config = dict(
    n_layer=11,
    d_model=384,
    n_head=2,
    n_kv_head=2,
    head_dim=128,
    d_mlp=1152,
    vocab_size=4096,
    activation='squared_relu',
    norm='rmsnorm',
    norm_place='pre',
    norm_eps=1e-05,
    positions='rope',
    rope_base=10000.0,
    rope_fraction=0.5,
    qk_norm=True,
    attn_scale=0.0884,
    bias='qkv',
    tie_embeddings='early',
    parallel_block=False,
    extras=['some layers without positions', 'local attention windows', 'shifted keys', 'gated attention', 'exclusive self-attention', 'value residuals', 'hashed n-gram embeddings', 'a smear gate', 'an embedding shortcut', 'learned residual scales', 'weighted sums over earlier layers', 'capped logits'],
    init='orth',
    init_std_qkv=0.0223,
    init_std_o=0.00582,
    init_std_up=0.0223,
    init_std_down=0.00274,
    optimizer='muon_variant',
    lr=0.00758,
    beta1=0.9,
    weight_decay=0.032,
    lr_head=0.0138,
    warmup_steps=0,
    schedule='cos',
    final_lr_fraction=0.03,
    batch_tokens=[65536, 131072, 196608],
    seq_len=1024,
    doc_mask=True,
    train_tokens=688300000,
    steps=5674,
    dataset='wikipedia_en',
)
Each number is 128 + 24 x the weight over its row's rms, rounded and kept within 0 to 255. Layers, rows and columns count from 0. Numbers have three digits each. The size before them is the row's rms in percent of the matrix's.

# up: layer 4 MLP up, 1152x384, rms 0.0567, rows 980-1048, columns 192-287
# down: layer 4 MLP down (transposed), 1152x384, rms 0.0324, rows 980-1048, columns 192-287
up980 098:125113152111109120126065132105120125097144178144156136114120178130165135096167134142083098143131125134172107137181146102121126140113143129119119147098132104151126138136158083125094154157141110107139139108117174144146138127120118153144099121149134122138095161174120163173099112154125132122
down980 096:157121148119106146131113124097096173131110135113098117126135162155181173135128129128135145116133123144126155168131109144105118162130130161103140104133168090125111160083139104120105126122182162144150092118104112120143151116145096149122109137121108139091087176124168129110080137154147145129
up981 097:144123100130143143113166147165082134141137128103137131106169133090080129145136094112107120163126127095107146102117123136117090146142144134153159107120097113082148098104147107131125149129132117112129114106107116134161148128161097132148129112145133102149139132128104152122118125174136107109
down981 102:133095164163127128151133144119095135096123134123136097154124139115133073119163124132100168147124120101121174126117134127097121124169152155121135115120093135142060139114133173180154135122143121124134151165093119129105140138123147131130106123175124098117098135176132104133125137122123119161
up982 106:130062128078109103149112153105142157084115135127124115121098138129129104123145087125102133131067145167141120107150146139119129122107146111109174151118110123160159076120091105182127132092112118164127136112123123145142108132120181133112129120089120098148123146132083106090125129131127153125
down982 105:119108077101141110122139159157126098154134120084165146154124113139158154115085136146137138162122162109119072145128144129126156179112091078131153157111150156139119131124170082116154134133088119135176154169099095136062106131108132154135132122127111116151119111139067135120112145143136133137
up983 094:148120163104144168121132118128169119093116149155159172127125167147171145120175150152123145128153148118095124108117152149063150128122113137148145131098103111099142135142132119146179147137128077086145158111142118086109154159138101112135115127149135096083083093148126101140156143113168101134
down983 081:100145120125153115092132084167065165111149082135114102142174102126111116143098092125134102158082100118114143127128145118182115136110151147101109150142119126118145139141126119113133081116142148182141126151109139149116129117141128146122141124094119174162140129100100148130173106136093158114
up984 091:160081104151108104111111115120115130113121098109097129116134143141105145121097156150150109078150132148171138143153134115141142161095114132089109129137149137154102135104178113107122097133148133146134075138128108164119129146088104134112096108126156033123104143133084129156183125126146132132
down984 094:118155114092153162097177158131124118106145143105100147156137132146158128121124096187060140162120126125078126133130094155119135119152164104131162125137140101111076108152111107111138156125138149147137127144148128098130133143144135131126159117158158154125154103109182091151102125107172060083
up985 098:164136127109126087081105140184114170146149125072136120118105139136135137104134120162126135146121095095161144115156164146144116117126092147145144099119105118109084122140131131181092102120115125146094180124134124139076134160125112145141128140151075080114135134110141149167121137088153177121
down985 100:128169133158191127119170126138126142120121159138126149111103087134158105110108114181089142130078130107154140122136116147133157109119156141144105086153154123101154145114159108162169150122144111109155121130169110116137147132197129142110120138149129180164126142146106092158136163131123119150
up986 107:150131115133142110147110185141153129132100148130116135133115152143135154128114145168116107153112132153164127106135092079145141154110137113133119136117133142106127107146152064115128114156121125124090148136096108107145079146081161124196158086083125113139077161134121112116113130141130070143
down986 100:136081133136123110153108098133136156128070167146124135106147144146105152153113121163134107112161093140137132149085095112189143089106100142131086148112116139094127075102124127110092109150101100136115130124136158143152131118088121126098077124136144145103135122134160163141119149096109126163
up987 089:105143096120105083162094122097111149130110108134116125130173117146121137159113124169106155157137099139116128094100139101148109125075126127143166129117148160173136097158090122104106105130132135117142138139123153137093129152161170142153133117121161115106124136117088133158150133143125124113
down987 089:145105131125147115128165143154085129166127111144129142176140106132159128145133131129155117111136157147109138122134139148104106115177129160160089140098158118127080095162158135103119121137080150124068143097121113128139101150118157149136109114102121126118142109157143154114125126136166144121
up988 114:114142107156155137156137151121134155084134125155133136071148082135125124124118138064109126125146157136155101127121125126123102130131156100116138163103114097105151174126122101079131167098101097084115155101180165127185134126113115137133130138142122105138122136095116136147159141139160079117
down988 115:117147128142152104134118099157158107113155107108129147097094109126153113161151128118152145109145136170145139125120154160127111119153146083122094131153105068132136151097130146099081148140123071112115128088138102170105117147116090158168131085072112133173159148101146154146116119129177121120
up989 113:142124134122130140088104152121101147129135136114170140086115128097153113150129142153155132111161148135141178124099113095104127114116141155138123102152119159156132111193133133151118120136136150067161144119154157143128113161100140146143150108103102086123122045111168133133157108157127151130
down989 112:114125132145125145167147078120172138143142084081141147147147099116106131096103169096130094041149132155118097132134142124141192101100138113126129138139108161123129116145132143107131100170141106134127134148171156182134136126092097146135126136136096139121136142077103168137106163134136095133
up990 104:130117148122109163103089119076114120151096147135108150107159161130120104137102134103136142160154116141132139124137137105146157125137077150130130089174102121103131120096111080105108135146115134121148110150099117155120155142167115130148108094143114142126143120146111108102085109114095105136
down990 102:120109129110134132120132059118160158134066166097095122177116165106109109146109127143103105123148111113140149114096116099162102161142094070146104121132120166111125126105132143136132136106101103089092131122133147102102161133105159126106155101117113113137118102111143118103154134110166182170
up991 098:125129108093076103117135138111133095148083128075112083173115128085079131165124166132156078142092133161125137147169107150136142114093135126124090154125143118095139157116126108139099136112126172128112082146111148175117135105124124122115137111168097148152145156156155148139122109142144124179
down991 098:148121145122131129163109126131107148149127092157091154140130122154120135149120199132114120108096144102127185117124132152097125182114140155118105098142104149148133140125131140100102139149149136111101108126104160126145117147114110114075144114113099122155120179080099117163108131149138134152
up992 092:128143106110157151106137131095120174088122149156109149165132097134150153160098174148101126099116180095133125155111145124116109107138152116155161124148090112130118139119150118115112169104119096141114159120165129118142146126108105149170109112130121169130135127115100124155106108094160119063
down992 098:148097128123094144153132140161172129142105108163171139120135096132123095128150145134108135112113114119132143114107114091145096092102146112133143071161134145133069115141151122116136099106135149139186133150144125114097142132122114090152157121070176121104141131094148147146123115130117142126
up993 100:143121151175100101079105114152133136114144159140111089106163146109107118111106143150197134091171148095167109131126145126135121075158138141054145118108115120122111103176129142122088131143090178154114097108150139138120157156100155141125105119143126150117102164139115129159087146128119142146
down993 103:086130099127112105151176132135126121072114130182127133117148091112108117134098151121143106181131095173113105129141157128089129119150117141144142134119109161130124114146127100135094128178128092129139128123129132159136192087110101135079167118181124109088160133156142147160154123117117128114
up994 097:107071144148163135136148184114122134125115061129127131093117155069159148148123139153132112129099135079214117149155111139145134139166126133135088154155117136132117117140131129133144137142126175114167163138107130108125148158125113096101097146114174126116143147154121135101120116104121142153
down994 089:151121115140123142166128125139166136130130151111102094161146110120164131092093107142100202111116144150115142175078146163141090125167102117120128134117126123143177136117130120155133111124126122121149109119139137114139139072098152126105105127090111106139095100128169171130129117108143181107
up995 103:153114121116149141112141093147150083108106146137094153138129155165166124122082151117166070142124159163131089135157141136129135153133171163137088137146148124146097137132154168123125148096129084127129108141133139159151106124128132105145151123167136104123099136099151187127113141127186122118
down995 102:121148124134159104144143094152102149095118102107175127150114100118123092120114136109151150131138188135111120159114167119127131147168119103110148154178112131107132141101094094120151113114122122158142126104121103115116135150093114128130131145089101132135103127139146146138127153166133096117
up996 096:128137162120139149112136124116102132122176154094134130134138106153089116115116167110184135119127183189145125144074124157119159109123112141132132111126128141141151125140126119113159129118093141135121133114176145112113109118125135116129151093141142089162197129132140138142099140185142140138
down996 102:124111143175100130123190120117134162113156101180123114157122130142152177115105146123185130115119121157114139094158156111159107095158108133075144107096116120101101154171135122111131131131144143071119104161115114153114121105133137129128142156121139115105119101103094136113140128149121180123
up997 102:157117091183116126082112136092096172133158116139134105132130117161144134071130148160100143130095132123150107140121111124139121099120152152100081119148119123140134153103097152175095139154126153121146129126133138149139181134143160155149148105140122150121136121112136114106116117094164143136
down997 107:143111136095107098169096147121145146089107125148096139145133099168127146119093140159149121094181126139109154088098116148104128113105106138092144149121162139119136151168125124131089130162125144108123113147150099091174105140139174134176134153124071144162111134102134141183142115101104164137
up998 102:140119148139139148093105138176136143145156154115160107120121090162099110132126125098108143139149109137141140072110136109090138101091137102145091118143121120145119108161108141114100129108145136133146104151116141094099106132182156133084121109137140153078116037116088171134095132144110115102
down998 111:162152136104100102105127126151116160109097129105138145155144163140158154116103095150167146147150135139134103103117086139187112145126079110154107122170141136147133133133155105189104124118110166117119102099122111123144111116122116116108144128133164105163094131130102124107136134106160120134
up999 105:129129095129118102155113123103127132101101105123117161134120129147159116148144173133111087097112128119163068132156127136118119134106132112150108097089088135107096102097153157100129155118148107087116144124136120101147139114123115123117141162107135154118098120105108141128106123142131173112
down999 094:149137134127159168104132121134097156116137102111149151112108134122134117130115135096167121125117118090122179162114092146105134146099125159095108133139102120132080138140071169152111146165131143138179150164116133145135108158121099135123149128088093152114142125098075125160114128100105123098
up1000 089:145148176136126090112157128118148154150121188143107136157107119107129135123114162145149158138097109140113122087152153109133139138059115140128119163103106136127116107131093153128114145097129150116140160105179086170160138127123121082120128170144127129137162156108130127149122140113135135115
down1000 073:103138148116167118180118129117116137095162099122106157134121091139145110131142159161095108135124146105095157126143140123112145120129171111115130108158168108135132128157128176124134122171107140134106130106175122138140090152115116134110133143137146105117163109105186096137167141164077129135
up1001 084:136070123121141117128148124115155138109102101180138155109127149106114160135148090118128105144095112113139100135123119125080097108093131156088151143137141116109102171087121133097127115115140142181132121122129139129130131111128123160086127150097142144131125110094148105160167153150132145147
down1001 087:117088184127075108171133087123172114086148127097100165166143168139118126143137132103156140135142108142128126191136123178085121151141150158099142154123140175135125162109100103126092128128143109098184110108107122148127079122155121150103145166133121212152138166180124103121116080130102132096
up1002 115:141104101123115133112122121118175170123126151078108132128106125135107136144110138141121165173158160119145132169138147130152150103119126133125108129104112140119119136120133107111102123081112136157152140105113098115116111113137149131104134130148183094133099154181143141116126124110127121136
down1002 106:160122126139145129107174132155143112155129134065140130106146105131154093118135123153141190147134147145099138168144130146096109112132155123085161144147149136146103114122160130125162098098133090161079109116120099120144085101117108098131119159126131124151135155169099149121129079079171141157
up1003 098:174120126132086101134128137130124117121118138084146170120131128146132146101132140126106141112077120107086149121153110127136147065159122095099127134131090119137163108120108098173149152113149119164124153109126142137152128103105148139109163151110138143099121114125089148104115131139094117077
down1003 101:129093127135129125144151154151150130133110104120147142137094154138128167122129132097123113148125145098093121122114117100144152111134127132146110163142108115110146109124175103101148129174110131137113114135105108118136100144117134161096143047079092133148168121108089104160144083145130157136
up1004 100:103125114114133094138055110111109105126130105133119141135152093130110114128130152106112156100104127109178083121104119154150137138145143121125103102103128171104206171120102099135138165113128081150137157139126147145076210106106134110136106112144151143166134120130180139105160131190130096123
down1004 086:108147107111130145132123137129131098118068142119131114144098121129095119103078105137144124130122133121140205136137123083175147128094092140191100135142123156135108180138131100142135113115087152131140137121132162133099154136120109123130113095170128153139127153083123116134086123106112161183
up1005 092:105121146166120122130144161150154158135149106138107143124113164114117141115136138144114121099151135103135144125155140164158113130128176039174111112138165126113147121108107166142130146095133089114143126126133102088115117103090102157110133133146108134169135169129117137128120072152145091100
down1005 084:144134091140109126141153138132117148115153101089098124124120108099136134126151080078122094100159146139140095081102162093168151154105134129141114130122136131130143146093166125119117117113140120128130141142148159088095108117109123148124141076140137132121124133157082151175147126134092116148
up1006 092:155143142083078121134098133144147132110153138117122126015118172125136073106111140117134138157093098112115120139093152158097129123159123125155133155118120131127136125112162111135141135119147151113125134165128176122106125136135101118130087144135145117113122129118137103154129116129111119106
down1006 093:088114096140132126111158132089106099157116124128144131104150134187187106094152148142119109151104141142077126148093106156148175150141113173150158074124119129090207151081146108061072139129137113151131097130129125115154109127144117147127124157136129090136112144106109116112073121121094120119
up1007 089:150123118136168144113126140125101167156111151120115096119116090151131170146115111130154092103157109161142170110148135123172130146121135156108089106159115145133128138122159104125138170155140121126112136117104094112148130158125107131132099148129121117130081131119144116136163150116113150167
down1007 072:151118092128057137126125108113148156121179162120128143200133133158153141115122195143095163103098120099125130121130127149151104120090143178164105108146126144105153133149140118146113150083083137135134130135144123098092139135113122132110118170140118080165115145158109110109107151139147093089
up1008 099:144125125146117182155115095165112123133147128163150147115112096142114140106154140146122109121069102111116107143141112149167175153126109136129137135136119039101109152120100159111141093082137131156120087161085106113119176100136197084143151141092110122164158126120091140130132127130146137097
down1008 105:136142098090146127150186079127143126141128092089122136103157131183124069219167145154170115126196160134091147121134136086121143098152130144122126142119133168147106108117121134095142135134113125118137106140127144127108111087089141146169102146102129177133137103119122149181132159088068144134
up1009 111:132132137160132137122127120115130133101151141146151110097136127129133127110134134166113126136111113100110129098148098128147120120141150121139145118124122119145145143118068156160159145141116121150093129135118108138172088145136075114223107120153149122175126121173125125177094170100132113090
down1009 113:144112119145149134113120118111094122089121102095102126110151118107115131137136117131110146143141144135197150089156125132084150154088098144148146101111155116132164152136145159134127176151145098107162086125162085173148126135145123150144183087090075131114141109113119122145146185123124154120
up1010 096:135142173114175140147063109113108140149128109126117098154155081107156153128172092126109135116146158117143151135117117132108118092159108116088114145158139108103131120133131090126117152135130147108133124123135183124130113151148170137111119204113153145150154146135181125138091101124130147115
down1010 098:156177132090133140146117112113136137151073149107144088106137165158142105119145107134117083134131095084106133083082163146089131110122134094116131148162152154148100135112124168151166136125100106159195117161127101130175161116105165156104139118122125112092101119130084135098120131119128093147
up1011 091:087123133115134144126110126168070107139137131162137125170155114126135171113123129132131099152092123144134116123091139119095124100125126099116174173115137131108140138111109092124090137133126177127135138121094133125146131109105105152110132139092174105148143127120157107103106142153110142138
down1011 104:134146133088136090102097115100143157128127091117121110174137145129190144155156139105141126126107125151118159137089119159143163107136121100120118118106091151151165147169148115095115155158143119129145132121144102134128153146153119097099156112126140127143070049125130129051126096150122127139
up1012 093:129117092124121125158132109197099125183109107101121162156112104122154175159114144107122131138128141119115110098129129119141113067131130131130090135117149163090115112121172109146105165135136096100124142121168178084165128104109151127135113128133139154169177116178093113102128090130143100092
down1012 082:126058152100119163132106110113112125121163171168150139160132129099124127120167131126106128112126093132129118106151117136096093164131147162177140178126141111129097084122099152100132159144138143118095131113166151117148126152105105110158113141141081099155126157121129104129113161121107147091
up1013 098:118111143105136125135152124136130132115122120157173145135143150151112137127113109107117115150127122099153125101169129113155132121133105131138114160196136105151149151176143097101117194120159106130140122113147180134132137160140105160099087129100153131132153128141117110141174134142106154083
down1013 091:150108147116122118114186113133129086132088125117113146104145060158135151157140117136121084146139074134170086111108114133153111159108125170131157119176141115103116137134095121138157153102161129158106075117120169156126104114149107153129109149078139099136162095100134132140142102097121133119
up1014 111:117108126092122121105120135160185126125111125116127138146115141126124117121113127160132159121112121129118099108149105175088130129140116117129142102128135126124124125109123131169145133100129136093131147120122152117129108128166172125128132089149097089101129151143241124112112146165117102111
down1014 099:088100167116141102115135145091136151122143112105127098135136161118114086118114086129131136185132128138099097119095142117079142106122132130130091114107084110142140126162135104172135130145137116125131093124137134157154077168120155109186125126167106137114102152150171135095161113142124127088
up1015 109:155133152122119149116141152136105171155085068117098101148152136152092184099109138126103120125128131140095159088140144165076124143112161146117129098107103126124134112161073112185129122133124120129128093159127108136148105101130095169133139133181095056121123134145137156123092129165146149099
down1015 112:149106133129165162134153114138115090125140137114102131146121145099140150125118088126110119115126140167124103131151157170124111158069113118164135116127102151154137131150136114143176120157113142143089135144131164094163141152117103114137125128140130124129097115119123114129104153098141133117
up1016 101:109183101121132130159138104084183113149126139174171104143111152118119147101135208123119169108119140135176119116131103146143136119174133104159117148144125147104168136148134123132134124175126118117121133147143129162154102134137142146093132143117118128078102132152104102157103109166176102139
down1016 096:115157135129149116142126136132153116096149096124145141116083146156127095147105073183134147135096088097133138118126112141161153124091164139129130151126123143139093123122123135130145118152115113145160096089095151119161122118165153102135096149138128120155169156152093098121109114127110120129
up1017 092:083111125159106171103123103066087153118155136115151138156135119129123112135093131175101112080145139111111146101124156120114165097163143141098143133129142103116098129150176105126088142151096120133151153144101138106141138161112086105110156109145125166135110132113097109117119097149119068096
down1017 095:091131125107117154082131110155115133128158157132131107102173127134103128134147154159137124127132148111152100102122165161152136126092115122116120103178147142168092142091115148127143179135148123111104130109089094098129143149177104128085103093091106142116117136091107118101097138129128100113
up1018 104:085135163108142119128122089114117191151113182107148098122114150118137127177192096096133145136149129124109105142096109091117130137149135082150144136119137132142169142130147109093131130188106155154144112109133179090130121119150119169140108153120121149137118082112122120118130117153136070162
down1018 108:126151108104118071128138127146101127161097154118110140146138096126162112159142130139149126176137125118129137106121166128129071139124140141172118125121117132159139075145142120087124138163127106162173138149144147083148155125060133143128104151133128155145163153147079107121113131118104131165
up1019 085:097148108116141135111136107111087110151114131147089166136141110096151145140135094111138110128080140140137133096086101121130133124122132097114134116116140105089138179103146106121118107095136101139158158108066095128122130110097120123085113153120122103136137094130125140096128159134145122126
down1019 097:144191094142104117109110140087085161128164103146108097130142123138144101090115101094160107137149140120117169145103111145126123096119122099098103125127089130154092148138137121115099101139154087105140168126138123144168139116131090129110130150105099094130085096107127141139136077160088142149
up1020 118:118143159152129127128155117135171134134107155152171112110110138132154152142149168145123134124115146120122135121144156162110129126080159082053139145083124126139130133117099119087130154139110111071116148089139156130147171147152121143131162135096127090102164154121097177082165112148149109103
down1020 125:112121130067111129137146105124128131100138112149141122116122107125119116171094151124131126139131099151108108104119138125149092104154130138119162110118118124167093154119119142154129134109103131097125166117125062112129145119124123106155100189133112129161127136132129148097174147101124137127
up1021 104:124115114125143132121150163109132141099162158141150129142125141142145127121126112139181171144104171123160103168132085115133153107142107115142140191110147159111122113143141155115111133156139086142133097103153139120159172127095109118151110126115130135077158142143149126105094140111122090125
down1021 097:140149144124109143130103180106111135144101140102133104125129126098166101134141125135164143139152117152123107090129147136126142142181150116168096144109150131135106137148120108106172089157095151096101125164149114153131110136141135112118120116160107159120140083099113158168115129144139144148
up1022 097:113124091127122133146153126130129149126156092095146071152125132158113122134113176118121160134138131138122107082178133133162106123064083124118136149095132110117161145095164084144140102101129127146133141166140155113102135131126117179094089190133117114136106127139117138122185148108138159107
down1022 096:115163121104148102130186082108170131140135128082134145160128122132123133148129134146131122143141113157121113108103158122165134160092115105129133115145164129100165134107163144147139137146173146135103120094175133141164128150138152139077145126093128162115087120119126126133119139154083136118
up1023 095:153104134126136180120149134118145129104091100157182152112101146109103123121123121099144128133146120153150135129091135116127165113133112123137124138124059085128130127095113158099172113105134114143175157150080092094127117166132156114094126123126112103125154105131092120147147077144129136131
down1023 101:169156147177137135098140138120113147140157130153150124139127141148119112157101095105105174156091117152147157117091094092120132096109155141112114105080134148148071113146107132122119149095146151104142150121114141118113133120139166126119103126142095117181120098120120150111133125144123162148
up1024 096:101127108172158161108159142127117140130184139112113133136148171147147139127127105120156138159107107107150128108120165188130158101134182128109129110119113151137124135131113119129121120092173166108169078165120144111137113107153143126135140095127118141122153105144110153163160152154116136124
down1024 095:136170134149172086138097113140175097141131106106137125138129112185117168126097118137098126102086116140125144128136136119124163087078082116118128123086102111058133139096151126138137145118164130160115122116106140101082125083109090112103117132150149139090161103162108139150084166116147131132
up1025 097:143123098129170139102133125128112133149130113136117132125177120121142140143111138164143198113116103120159080123090140115126107143105117143134122108139159114165152129109102096159131150118131102124125093139114109191105172117142136144130112135122133127149148147103141165082125087157122093105
down1025 087:157152121103118130120085119106127100126153147113140138094153163161120125114106124123110079100167142131138098096147136126135166131126154125116104126148132193158179174148096115113136137155106135126117157146138129117108090172120125105170131130153121132128163188112093150099143159142149111159
up1026 100:131148121139105110147170162092141109091147146098098134122144085119130137168158122127104119170104164135118091119157180115126079096130135130136139109129105138114106103138148158120149123134100112130130145168146145145131128168127127153095152125082094146150104129153116128167152141153118084166
down1026 101:177181140120122129108148126108117092103105118091083137102115152153133156119126154106128106125140101131131100115091129164116144119126127114177149160137130139144149148136155132109094110131141149098134111178093124067139137155139097111088141125142124142157098123151091124094113091106114126103
up1027 094:099095141110153157129125112146133138145130158158134162123166097145144107148140154153147133150112127085132105119123114170108141135150092116127109119139169108169125131166107175150100129133135142100129149106131142190112101115123129164108114153098124147136160121149130147108114098097138133100
down1027 100:110103146118102145070083100121103121092090143135122153148156129094140131093124096113127152129097161159105087155143103071155117151180100126126112093091144096134130150100120143096162075140127131100132164136133117135191135064140113136135111107129108163128146120162124154095183154148094118120
up1028 101:149109132124092118112079112096132118097130133113127138108078138156122131183105134138120086110156105129101108127175142136150144142156101085117075167159140115104145124141158124122067105122168140120156144139141109112129129120150115076162127152130145101071124160127135109114111116084125156114
down1028 101:168093113114129152057117110117138138125125144095177151118133140112133117153081156131128103147157133147186125128108139081145113150151146160127112079121143116145117151116133117125084098133105109134145138185145095123093155091116145119127084119131102111120143139117129149119130157116128154086
up1029 092:133102109123143140147108142112111120112105123120114134117129129142098122083114128101150126150163171150131123162169120092112105094136125138150115117070127163144063124115136110134103126127127158112145085143079125122100094098131112099093089126154110110155125155134161137146128152141185129117
down1029 103:128149164165111082124143099133106130182128118114132125124132168143177143104063085123133067081117135147146151140104127087170172115108140160133119104157127127127158102134106134109155127152117068132092113133122145132115102163106124144162093143143125129164141183145141148113144154167136122172
up1030 114:105155147112117120177104154107172130131144116080104148121147153137125119092116147115116153150131140157146122122110137151102114134141127098118092133159137134075140113153123189119158129148164159119146124098092121136119113096140086157126151147122131105118129053159153107082112157193137114127
down1030 122:132148143137147161140174151143123138129134123143146129117136105138118168106117152175093191142101122101133117114135141131136145077154115133119147151171164134147114102126145162138100131140092150144155150116084126157109131185160110098134158087120148080085114127118156070157113118159129117124
up1031 095:116130158107176122136110112126125117068118148132138099103130139147121118114121116118146119132126153121149102149122141136147145122091135142095175120125102178115105122094157150092151128130157146135106171112131101155109161096130109147100194147106132143144116153119125099128119096096151130138
down1031 095:136143143110152183164113160144149116113148112128138113072074142073119121119139105107132117151169118121117107132134152181146109126135126101120150164119116121136159080116122081139102132160138078138127117124135134115118153124130133143134116149125139093106113123133160124127129169113167154137
up1032 094:098107125109118106148111132130163127113092138129094102127134098118123121089117139166092134136106139123162163109111103103123169168137110121112137122110118170127125083138174119154106093115094141125138128149087084159098125147072150129117132087116112143134117123122114195099105152113123093148
down1032 095:130130157155117135134106100130111110140147115121148160113155093119171109125147141127131128108157134179140140127130138110117120157135109155096074166144119160161094181153098097148084148132127154128131098134120127132163184090117125124124111169101146155151118109140110102136119109153100105132
up1033 105:121152112139131129151127113165136143142143135131091137157118151146125123118146114105150163132127071113118142136149107145127083159098167079136113117105136156148162168148096114146116170110137127105110085105121178166105148130116128114110126137093153122138143117139135109176127158115130137115
down1033 090:085118105123171102145169117107120085136155121130093149124129135122099182117133110131148117158151112155114106092112143169151128170120119103161118132132137090122115151119146191149107129128150085087070145123118102111103099145136127129118115116153108146201142106114075125078142131107152155151
up1034 104:117089142135085102087094147170123134154150123132123159128137114143083077154188118121183094168108137098110155122123131131113127146114141140079159100157134147151105104105158096111158122111072099125145141172103095090142134106118127172153080113104101160134140153183104169125129130126162132148
down1034 106:131133148136130127092137151160128122125082111126131133145104121111088159127143113139147109133160094138084118135125112101149139116128117124141146128137160136136102113081198111058143143134100126151135122129110102111155117125133090168160119164151095174127135134117095135104086145124145140108
up1035 101:099138124127119113139102172169129128100145130121134101134138083097109105121116158119138122121167115186128119091124118138137175163090140150137154179157126081145137143198115110178073138133117184089144065148126160099117161166129126166156130128193122123113123083161114117126127121138152103144
down1035 103:108082144117116128083085133157125111160131117108126117146158173144139110155109131102119131125144073173124151138134173139086121108136143108126089118101108106119133105093133141118139165127073114129095107110133133191150103085157153121200135096109141168141133163151173103121112115160113139091
up1036 099:108150076112163118101179128139138125129112122126102135154146146110145113159127113126165126121139184092117106073133103094120101105139173146120131142087128185100183180174141133082178151112202113097145110134095132121127119093095140123132131137148138144109149159112125175133121143136167160152
down1036 092:122143111158146139175164107132178126135114159127119116181153166158125138131111134144116106131131127194134171111124126099135121119117137125102144132130139162166103181124147093089117111103157118071134115067133105180089103140137128171130119116124104134111129144099138125181109135095101162113
up1037 103:164132161150095095143139104154084195144139112146098093142157117137127148097145111107111142171139129113120102161117112140097127135142135133144131132097137121167100121128160146113164142095092105096125080123160176116104108118142185157155117130136175136080093105154151144112094140145183119136
down1037 088:115146149062121107140149126119108115130104096085153119131113141188149124129114149105150108143134135135139135126170106149115142128152128131183131117139150138110129130142123127107133129136113103078117118134140119122137125125129166124145084128142113147125134135051094111081121142126112149130
up1038 089:147088106136096123067125140130134134130117164155103155131131114164117093148083152136144127168164122155092118113135098099102110104127127126120106165105111160110159113170147159144130088133068138118101121140129153112160112112155099137116105160107102142118129067117092143146164104141131118101
down1038 095:134172159142128144110166142117089065121160100122148140133119102135126103158164110123150138095095152119162095123071122141112110138137175142121139139079191084137141127174160106119093110161176133096133142102133170134094122128175137113107126107110156143164122100059179132104112130105145155126
up1039 095:133152094134131107128106130117128098089127146132117111127116156126096072156124107160106152144137124145109085081162142181130143144083114140146162174106158138116144104151112184155137155153077104126103143143106163115098153126158126068117128178130111135109129132147116141129093145150110082128
down1039 071:144092113111205144106118132111119103121166131118096155103144152132140129116155152134091139148132142146113130115149131112099132090148110116167124113166090108132130106147172117132175134161144143150119138158082111144142144131161110140111113142121161126127132160077154141107161129148104124139
up1040 101:179154176176102168135155119083139158137080146172115123096103158138136161148088112125130090117103095147095111122128128113073091137154105116092166152129121154109119111095103139121121122160129096103087129111089122100088154112113163162086130138154114152108093130150130137159177133123172132165
down1040 103:095119150107115170112086086155096145127142110139138119117116128167108131148142132132149157139119136094097103131111133101090144116120133092113121150073140139137125097126130126182124099174137126139103122099149143104122132139142119127109146146152094173157140139146110132125068097102112116166
up1041 095:088160140105102084111148110137085114131143127120146100138125154114164133128141095103162139144099105131130106115141139118186075085165182114105138138145114103126134149133129125164114127146128117136139097151164093153152141058128150129118122137172172141135133178118167099163120088123133170138
down1041 093:094099098125111134131092089125088127118128132129143149172111135106149167100120107124178112126136105152137084181108128156149109115175160123145061127147131109171145127132168191103137152126154116184120094125118119103155175145098167093150115098108147113191102126136134133104154140090101139136
up1042 102:126120149143117163123135135132112100145076165099118169130128138138155132127086129117112162082192114140107148099138155114152141112163171133015077128137115152149130134131104172142118104139155156071092115173107132112135110110125107153131147182160141156182109107140098115153120126119138123108
down1042 101:165127117142099109153159094140123106129114141117108156162133110104125124129114135142157146109148133147146142111142130111168162132138124162124131110111065094139116108110154146135151139128106127092138131140102152093150170078090097088103085106147094139134131127155088104136108144135092182162
up1043 104:113121150173049150089145111103138157147115132117148124092096141107119112178082170163098097118143121136180114140179101136133080114116187113121152120118175112128150115134132067147116134125150133128174105120143179122113157098116140192142101131145137124114122114120177116120143149101118129127
down1043 100:166090173108144083138163141105104109123127129098140143086105133143120136102169093109118134089113082137099140128132172119130130124117138099111128101093106146099171105141106175090146129131113143083096152172095110150182119148144113122134118139145129143129125080099133140142122140109088140172
up1044 103:099079140119122112113177123151134156134125164108128137064093143147133137143112126119082132134113106121193060137134125154137114109163143122112156138127138106095117120125120101125170136141179133151200172115148174140159133131118158143103140164125187161115153083084113169135102136181158156144
down1044 099:143091164125122134144149135092139117139136153094128172155081188136142093166144178143124075125112140158137118124147122131145166135159105120099142119105110131140118142131114116152142158176114100136127162147146123086148151149134125160122195129134147153169147129167120105100130152127144116125
up1045 105:093127101133096143095082102132165108105128118126088141133105188101140131119144129155154164161105130128146135159166103118132115141167115122109100110150099120129140099130074122152135145101106097161098118071134122154139169090126093134112097122130185071133127148121105121121085184108107132054
down1045 108:129135096121112109119113214109181139138115073120107137125123122102163150111125100146143095101124128119107076142138105099138169129161179129091148136102181100108154135118154173145093106106127099123095116115118156120115131123058097097126156140134167128117116107163129153109150111140119114096
up1046 089:163129127091124153132146125165176145101141096089124156112102149133116111134117122156109126106117138093095121124136107169169155159105124143138126137137135087168100143175117150136131124143142143094148126136152168114114129121122108127110125102136162117148132130118098093141123165104162144132
down1046 078:150137151150143109175086109099125132161164111147107152114118087153151151136131106049138173133131116107122157140152131117142141090138106140107131122083103106107144138126142116134129125137120133102104166133096152130114114143099087122157103143133166137151152133137139113136161128123090136153
up1047 088:116158101121117163078127118115129145122096136089111096125094183126114148140092107102121126145125144139132130135136111145107118163105127097115159097107072132136126143128125155072102120110149130090146136133175101142122140128133133129115141155134120140143100119122139133121185088139159134111
down1047 087:090160131126112126124113156149148166166133164113144112162160133093146112134141121099140137139081182177130125098150122103116142131161134150086133173085117123136134114146151102103151083107105096128140139103144115159061139149130072076111118148142142109125147122148121161119123141075114162147
up1048 089:091114168166087172127163108104116100077178162133115149109158162125138117172164155104101123127136085130118111128142136129151118113121100082140081117107129086113128123143124113147115136152142144117115103152128122128104060141131119157146106127123120147114123098126137132107092126124132135120
down1048 094:130158169122104130115124164093144163125131130128167113142121085097127118152128155170150144110140202169157137155170107125136123077116162143158122113128139153173142140122111147105104117140157109129178165145125120138130113121155116107115087083151129146140113138167135104133133139125182158118